From a checkpoint of a small transformer trained on Wikipedia.
Size: 9 layers, width 160, 2 heads of 64, MLP 640 squared ReLU, vocabulary 8192.
Architecture: RMSNorm before each block, rotary positions, no biases in attention or MLP, untied embeddings, capped logits.
Training: a variant of SOAP for these matrices, 120M tokens, 3660 steps.
Each number is 500 + 50 x the weight over the matrix's rms, rounded and kept within 0 to 999. Layers, rows and columns count from 0. Numbers have three digits each.

# layer 3 attention key, 128x160, rms 0.145, rows 35-127, columns 80-159
450518490496500617476434498441370558470512508548519477487502620539524521451562457444523510448468487483473514505554460504412479467463491492490477439560575458510385568501531510496440534621482514509524402508534437534545439470525474478535509490
492529473537523495545507537453551512557542518472502588478575569459511535520535514503507604481493460491402498545503518510471481391456476445553507513448494529461608576497554556487488581526416506506512397510479430642507561419441499417424546495
440468508539488478498529456530503491530464516480517496420504569453445509475486528440514567447591526454481496488511493553547471468537489566503534526510399435478493512483403386534464476493490549533478495532496514561465579530434444528551414499
534553553517503468485452496459488493510596455544476583502451525528464450411481537420484489500501576506527466497529473567513415448548474547514452455478555587549464491477522578509489514563518525460500493513557529530518400403522443410449509489
462503484482502474523478503535533527450406464506559433399514549460514489431472434420497521444488468441427531538535522448469501520507559482458509513531514506483504533568502511474470497540516542482477436571486505566476510487456441380456530507
639478506498460487533462481454462501499499477469451488435409599472507458449586517484512442524571539479534491423422546403507524533464431463563472546590530462490462478507505509438526310525496439519643561517480371422446455427470480420565502528
568553505521526454446471559516456451492486523580505495553498541575517528572476474485442487454536545564518460437549458587536479411442503452544534433647462551474579522410551500475484490401478541489526556540459582406511332514556431526508531414
494515422602509510496435542503396438615475515522461533412551517548495526550572401445446535477450451489433477500621447507404544437508562422512503449532531381484436625494528478529455589540502487519424561593554515498461462527466503568569491552
520461534573489519490514501528473431481484485475583512485439511525487501435487516548552490514500512431482573508381488512412484404565564461541496542399489419493467532549531516441596505524480480539550499476514455450445566426537508422463461522
674545588485374443429502477549480337354497482549519452523483549550535489479505523437502609478429570467510584460475540619397452414582532430402587483559523552507534502497519511510430466522485619498534401504491545475476508563534366422498339478
456505478521423475539532504476562586505449433548513431515462469462493423540530455538524303534429482467470508500511495458501479473392462499516491412460536522505457551574500475365487418494474525494499550379491448553472555460493452526496570445
516536538480540535494493602383445458583446508525516561439517566543472467483429472521517489521450476531429519471389529474488504455546475527490513458533468523533421534527541423506557537554421450523538440538491541530440452497474499590518541542
595613441397441529463467582472510428547488428531491437483422531417523397411571589443497550517414556482489479433420503521467393433548444465458515522595432694540612495324501518487462451538479519382390466484524511509450487468392502516498537544
533633398535492497440511487500464502441515424423504554475441514484391357425495540474416490447400597485568594477470476479437485500508539505517478428573519531525554531432480591499581429587498472456469481534482506482437455504541423362447493533
591521600494516476555465475507536502499571516433413511485519460535580471534483477532511482484563488546447494517439450525565539556432436448519571482523572549495461496542459540494530436495552444489440471385524474593455465482485544517407476469
478481618536457503564507552474615455466515518517593537574472485419505429398416554516563530476513576477551509527375402536535413571523604513490503513458573452541494461494513502473518446564530434434542538480527482484510450466424549376605401506
514316525486546455523563518439503504558389535374548446546591453516534602548408456511494513519467392514525565545536436498488569468446467532501607592476441469455499510591519481459556468551541514518488432428452513551453417456559465499492563460
533466511507453552505448490562596507547511598511548596481547447571505542517479438527504481471500435539405515554572382441463492493452602454509550488515559455500497521515497461549481501583569415502492501591516514479626515512515464478524525506
460427486532460396485513432489537531442510499491499591455510542562460511475487536442530481523491443573489477506485437534535562520429513541471487478512483430497557466572462507528504457496436466501471512480427529477436492435454412508444476458
398467597513556504522503413589524581524472530527456514456505399488630548616510392445598484531550445540448442485367548421458524426453459507530580522435478512499517502614492479483460579431482464517523450549476513547537504513480454492474535469
618415494493510492504495546483520558412567503449499485491466364420360457495528533515496538482408556495494575501606539449514563488447446574526512471459524543473528411575462435510649410493555515464471532492458472562360417480504544479481473497
521525438453535627473504486446509555528421511490521455416574563531522528545548429426551502489535498494459475491554447640451408407549435452563470544579441413510421547481604524515436528431558608510481468498570570510577521506497410536538575492
529468527466527581438479401447434456422510490471482578468641499687478582557447369368619447475501448564422390525508415543444458403562567437568514520503386469491467551533526559472472515467522475515509494568478505398503441472592542501541597540
537459387457480673472508523470513568415481529514511509537518460529550425479422551504549433526512554530479506500520445456459508528443458554520477498522569545522494442477602549440499459484518507459573440427558497490488510497418504476493580522
496487578580337433464500531505495516639519514563482462470526487545440505426558585485391550513462585520586479458612541535482541378504461525560550512502465504513578474448512455550499457536491498510354474537537583472465566520471498492424438464
507492475516496476551569558543422457402566464384598516536551495493539428550524536553445483506511541509481491455493483556491509489533478442439478536494422449490567502392521424507491562425543534485581526479532562501556507531450504458533467406
466510470443476506527510510447497467562482497467528460482463565492466471529439567500579524541534502504587494470506509432563500532503399543533378537500403507508589488542390548532517507487480499486520523470495463571434515442490508476502558505
571493443504457540510534554496459458451460484497536464459457557469484491519556554552400599509460495474516595495516540592538542467547474453534470549525563508498458490441472450542614473493511481490603480505567507570396456487479408450480498506
510569486483480438549546539465600596524558485511574550591473511468399490409562526528446579509450560468543540516507594517558451525482510477539470573473434495496500382464485490502487401496522440478443539441473463475520513439486473473491475500
523462492461548474458476566468530572538522473608520550511517547510471456526481441495507530488469509485450452489501502526455451472535529507483477528501486562509531536606479522501488494521531548495510456547483462459523530450531476520513524540
546498528517435522534496437439442513508485489475504533556476420489531507470529520562537530482449512526506494457537554408439504501502440614485510527510463502500475546483529427521571501489529465506410508469553548500540481527498491519526500494
490540570471531496439495489505550463491527475501525481463479508517447479499462505465523500496572493482438520517470427512484472507492470481519503566551529527491470538536461510498488519471518542484532493473470478440531518479511566516575505533
522476496543446508529510435456464522531480528547512506553489484470480535475450501545542533542483537492467492473519514518449489502500481502484521524484498552495510445443509503516504521546543441501469524488601580479489427537461473440501555468
457435439506410522543510463461435543491469510504445457516491448436504560479525560536486522515534505520460480509493541536512527549447483491515575436433494543488496484487507485496454503509487478503468498482527488518497463500474462447468523478
538523538477564497486470490504478461468541484524534554452492542510524487546517476510495507474557567528484513517445503523483437505520531488515474511499515488511467476506471507504541520515472528496538460476437487470552561539478512522512457463
470468449526476555491485517461492531479458502591494528507514528497552488450473520485523496478527486497584520477501541470505522478536497503499510479496529515501507471456527481476478528518476453505498525531529534502483464503478433473521539486
482429462485458482529507496561475592531477487505467451543507443456525563510494542537511454486432495510522536518484514502511530553442526476469504473494509568502535493512522510486512470502507538502479486484492493524523507563471503522447490472
485404466510412525555526514471478533501444535548472502513506488503598541539516558447517433518524518518513526455470505479500510498514426449478520499472459536498507469493505475505482549452518442506461543467587528467480494502434478477497521454
499510514481600543508489524544538512534515503583533535507528496479534508522498461530472541508489514506546532502478501565504464480528527464510499530504579582500575470517529503525503539571458574515564462546470495495536448558509435473517499454
512511513486540564530517485493475482500530556584525499598485501484529482532485455538492520563532540500518483469457505569488500478541501449506523512524516560490523463462519480553541499540519531505510461484467530520460468529494446400539503428
488575513496587480461502540560525454516507515532519566450477551560427426490484430531412482470501475487471525523471447490468467488567586491518403532570569422520464518544440532463473495526542568493562500531468461510518527483547501493547494562
506453492462450523545513439506485412513476535462510463512472485436503503534524539507508547536538474522426491518515464522519520511494465530481509481539444487486487545553502510547516439460493513506498501421419524546445448434475519483496545479
524493419485525568516493514479517470559481517521508501467484522520586493477455495461491513517545493455537457460505513429483513491563485536539511477594521405493515487425509533532499516513499549486552431519488463479501530499502459460419536449
490594588534535446484498490558492506450541515559542455487524505500417513600500489461445504560538521525528480501477478496524500393492497554441454530477504533516554502617460520501484472468501506505489508495493520484492535559497543571518490536
474457475488499496511455505484501528473509502485466525510515511545449515543448519556492468446537461504467494530485464477438495481464521466511427497573543513510473482502502583528508492453498428491486571553495547468490470436515505516515522513
480574534503536509469501503516508458449484511489498525469446552584441529448464479445438444466485509469534496475503480495525519506539541481561479541517545384496445495473467498407450452496562534499514523572568459501449495452564485527462516513
467452466520388490526511497473471568473476489486513472571514479468503560481484546477532480498458513543484469494524526465422504510494444481480526501451476587507490534553478528490512474433470369490463596505577460463497511475486504516533486505
459521503475509504466487565524492558479507521605494556503517473538536528508488475590570455439412472505462523487567490463440464506515552423500441498530583533506474483480469485506505495489459404509547540562485521480518491493473543506531487551
565469489469472443542582478502497514511486490409477442570497480423497514497531512476494451542511495507485484472408495577541545592489426548496571471500493543472532541464515472504516453533484501495469482455469444520521460501486548486530487444
466548589530487473469472468557465485511464499496463500553447503567467510527465556554482431459512457538481462506556508458532513446453564493493456516427520491506435494516536513522468504466540521512471571559538534485490482479506455546480529516
550474444531423447483500510445493471473494458524503466479543529508433517495445526478519526507443550505501543519486526481454454443515458524537533499485494437510510507435482467527527527487441430486543585488586538516480517501467533463486467503
460456549485502479529556497530437552485522509508543440523511370427536549591491537501485444539530523560498459461475467522480500448471428488459445522436430590484500476549460450488493473446506422475454539446519598557509499506477506534571465476
496520522507597494521517496506488518438549529497541432466511531465539441619533531419470443472499493551429430484431426485553512476475495457478433502474481568485507481557527512500491518428546588487505483431532499493553484501523530552464457532
524551528525531462452437509477512475487511485535454510457440538577452496450598529511499488419517491529506452526518519462489470482538636535496426529503516511550435485552495546513450462491539547540540439514519433487503560467573490540461535567
501508483474471495505553540527520494471487582508522527535533386477473479455479457566466510506428495468494568485509531547437484589473456531502518548526552484483491620444503422477569465523536392472510517547539586505516394508408527465498423500
489523498505689464518491484501524546500506485574519430477521506538528507501525470429392448492609460491544469505469523467519493482508554516523488593462480520495630504557533475495523464498564576491523427481576436502538567490582459633512435441
472520438498423545469467550445460458444513496484487478473491523511458465483476495441508538452536535547498490528426545460450503488555444506501468477472503516516442479469519527539510538519575485506558506541546570481489485451500559462439518556
543502510497543551520523502475464502544502491483501497442501557486508511484525482402514474507504487472544482511444501512547501519516543509524491457564466458501526521514514520546516506475471517499550456482458426506478590506517408490558554480
496645509539564454457438462462526466488557425593476480482478559583481505590545519460544461497570458523547439516482581552447482486563569445514433407479576560520453378512502511550484485467466547524521494500543457414536544506541492510496565542
477502510543498532471532541441439522482517511436572451455528483473494520460416483470484526576443575448532512442560518495523491528544381540490519493517463501478462491495479407502491544427435407473445541483509521539472476547511535514456461501
523537570542627591470499464513495449447511499566531457418481545490515487515463471432541520548517505503506474516420541478553458517575530434487523532519471441486523442495515519465533518556541531482557414523462529529507530585597492514559546513
536472536483454496547507497412494523455489531586541524566520429460578532520451488643548516516445525515473540441631556609428435577463387434456582532531556619471411474445516526543583514531448471500460552514483549437445373530433578441516506491
548354470513499493550551539478456529543524492472549544533532469445513496397478492606489489530434506406533653457606481501518474582411389586551593583494456484460539582458483494419516490554463459488488469527526540540461483490420518461509437409
509475539515585572520501464454518433459490506427565454466485544437544429513514437541574493560409494453442492477491573551585381618532445375452555441566498492496482493496546460580488475485388575492479461489489374580461514585525462497516599501
411531502548568463448422446488432457448452490583425629468501552614441594506432575489518497507560492536503463563520547520498406482552593471526470526520495418552463403544474513535504574506443548541522482481528489398595463513547422553412539519
465559566505500418507517535516488460468540473403596436421507502536491474503501436482460522533517545456428563514413409504503454526497476530591392530584501429506513541604400456422378546487459417493502491460473531573508501562474581478500432578
529580540570486508481467476489449515510438541503503521487464528460466575492397550506572603548478563454440534498434525417504489496567449483484521395542462452522408408501499454516502468515449426504537559492438485550469520505540496498476447554
490542546437617518464505476424575462501574455519592481439511602484458501494617444480471437509579468465456487526463394427511456456496500366592426489519427496496563469544464515443426524490475590497578466499492453495490575554551483526534523490
541500536534511438457451414544509466456478490431473486417507570538477533547583498493522514505586486567484401572526475451470515483537601443441463484519534508561523440508462539505488467586556569524566522470523489493574527610598485559475492533
456470459584400435543508549430482564506504543478476629514548443551531557541402487600506543545476577522550528441552422471400493492618336579475487547513475472517407571560430482454494462462457384482448524460539600444537436410450520495535342469
359477451553456435464505531553537485551468506385518497522485433406476485433476565464494563531487533452540566418560485513532573503522423647555559480507514415492465507520508493511528549553496506479460470496453525547492420464496549482440504497
645476539506536480435469521433546483411560507518421498525556613629534484614511409410471445435458486533493447533474543518545478365475505354477515541471522471520452394478439540398543503507571531497562603565631604474452514591646558488454507489
625532450532450540429447512394496467577521493478338548524532525639521574521512526429567508542506486574460430561535485643371521405540560461472445500573582570542539541609434455474514541455488448499504530559531600393456402500550461466576544491
436463474504454490526514504411477546446423520501574556542603470508434555555445455633513526522499542468404586448548436437513474482550364499460495576430514543496428525442472451413539528503482405483506515591563576571481364381444618472397422556
531520509516590603516502407544502455494439479613557514514548549503557485503517470545452455572587440473449464467501511495436469508566626280489425480591541564520553485372529386512474538512468627569488438473477482547629580618575469532487586562
541458455431544507501456512452535534530464574508373594562512508602501493431427467493487384524407478509443487519569636603548487546534540464474494513544556474508456486451496453501443498448492498502461580490564497505524456476571489546481521422
433465491546504508511535518458487503590438507396545462496547464531488472451514507482459506543500504476545564540490478440375519480525462469486461453566410410506489484614531461499489536560477573525459492522524537544448602505527462486435553486
592541530486507518457457498420544495480559483524443543490479590593495451436590469400484477426453535638498460565502433454457493473481593446545455395493556453583476481470457626456398429512551446482440555528569450503495452484569525393469531491
476463423512523467476492542531517500551513430564478505592513573546512522477581477458575450433473414540522414596520541587473462467457600409459449475531574602514620468474585565507379518416436574510489486458534442421525458550566405488603587499
551458437464633543549509558385486466555513541508537458544511473489583497515554404587453438472532463552492529522473553548459500527436478378513445623517480569460528454550592502521480542540534584564545469557515458443477567511575548548425541433
491479580466554478557459561533471554565539504561573416510456452385452488452438530578500606585532561481493565409514557494538530606497479555566537521505560560478449495571432412567614537629458523506494486553327411574588522452524508468565457549
481415352498495458469445475430554438506475492454488474550599556533482446493525432474513567536479524624549412570553568414498484555552472464437453459442568492535483449506501501540561493511404484472544483509633514425514573496511490429521575591
580492555427603460498521513544494514454467547576572565497535546528545516574454391582415425478577454469471478437502535614511472487411470419550441624421582501463517518518528466441511579542476554559529569581535634429558399585438548476397585478
508495444529499550477458490546477531483462480490500477497463551506473517498529551492503535498572514508597458503442348504440451358571568396500397398577537465529508455389461440589442514471483518525527488480473514542558531512523490504548518523
369407569499542514471537431510454516490526495369518429400476541430440406384522515576545588536445490382492576475548496427560551571543470548447498530535393440490455502542530395437479463696477519489509394516511591600374488428535454565375481522
507402517482487463521494454374563578488519486405410530512494433490478514466494495584551483416571527502489515516541502544535521516478406510527575523493450381486436406593522569506612483572534600515430529489466493432432440565527525544457435405
523432511527525555493519474301494434539530486411514553471511500473473406452534456497567464488508461517409479565456486389490451428475428397529451552495495445508437438601523489493484530577520576535566526557508541496407615584644498514433494452
564563471469511446497508551499479484541512484498487521440499491584446467510585473452392406537544469521470517516446514546367524508493545461533487401463568588522508507523442535479456447470503441483525522511553540473486524531482515440597530562
523524527428559497543518568572401563505508499625564456410466503431577446476473470477482516535425513401480519447443557479586480578521538544553550456509506557491461504529494467564569447558405494468479393565342530520500514591398441451513538570
485553473595413655501467527431469437515510482620422549509423429527444529431402555328496382505590584496515512486544419417454517406580430536503531495502447473504611504384495618477602538485638335457497482566551607481435442497524489320523478524
527553551489433489537560500692503443419450560562517452506506445492458563505486457481528545504428474395509492492465560501554511520470422474438576548503577534500520554490493536490474466441446501482453470484501517546456544580409491443491497458
518414504506461401530479484364596437594523536368528520567573565539420608456526449656483470424548440454443541572533422510387507518417525438542336617594529470475536516646514522446418500411561596525593539573569408419506557541623496458346380471
529587542445485434497492498596484582519580512478509534492440425545441516473534534401498512446439542468551558439544490589459496564533521650530467432550459532515471588467432481522466454399433359479433514455396467486581402506429463449656502533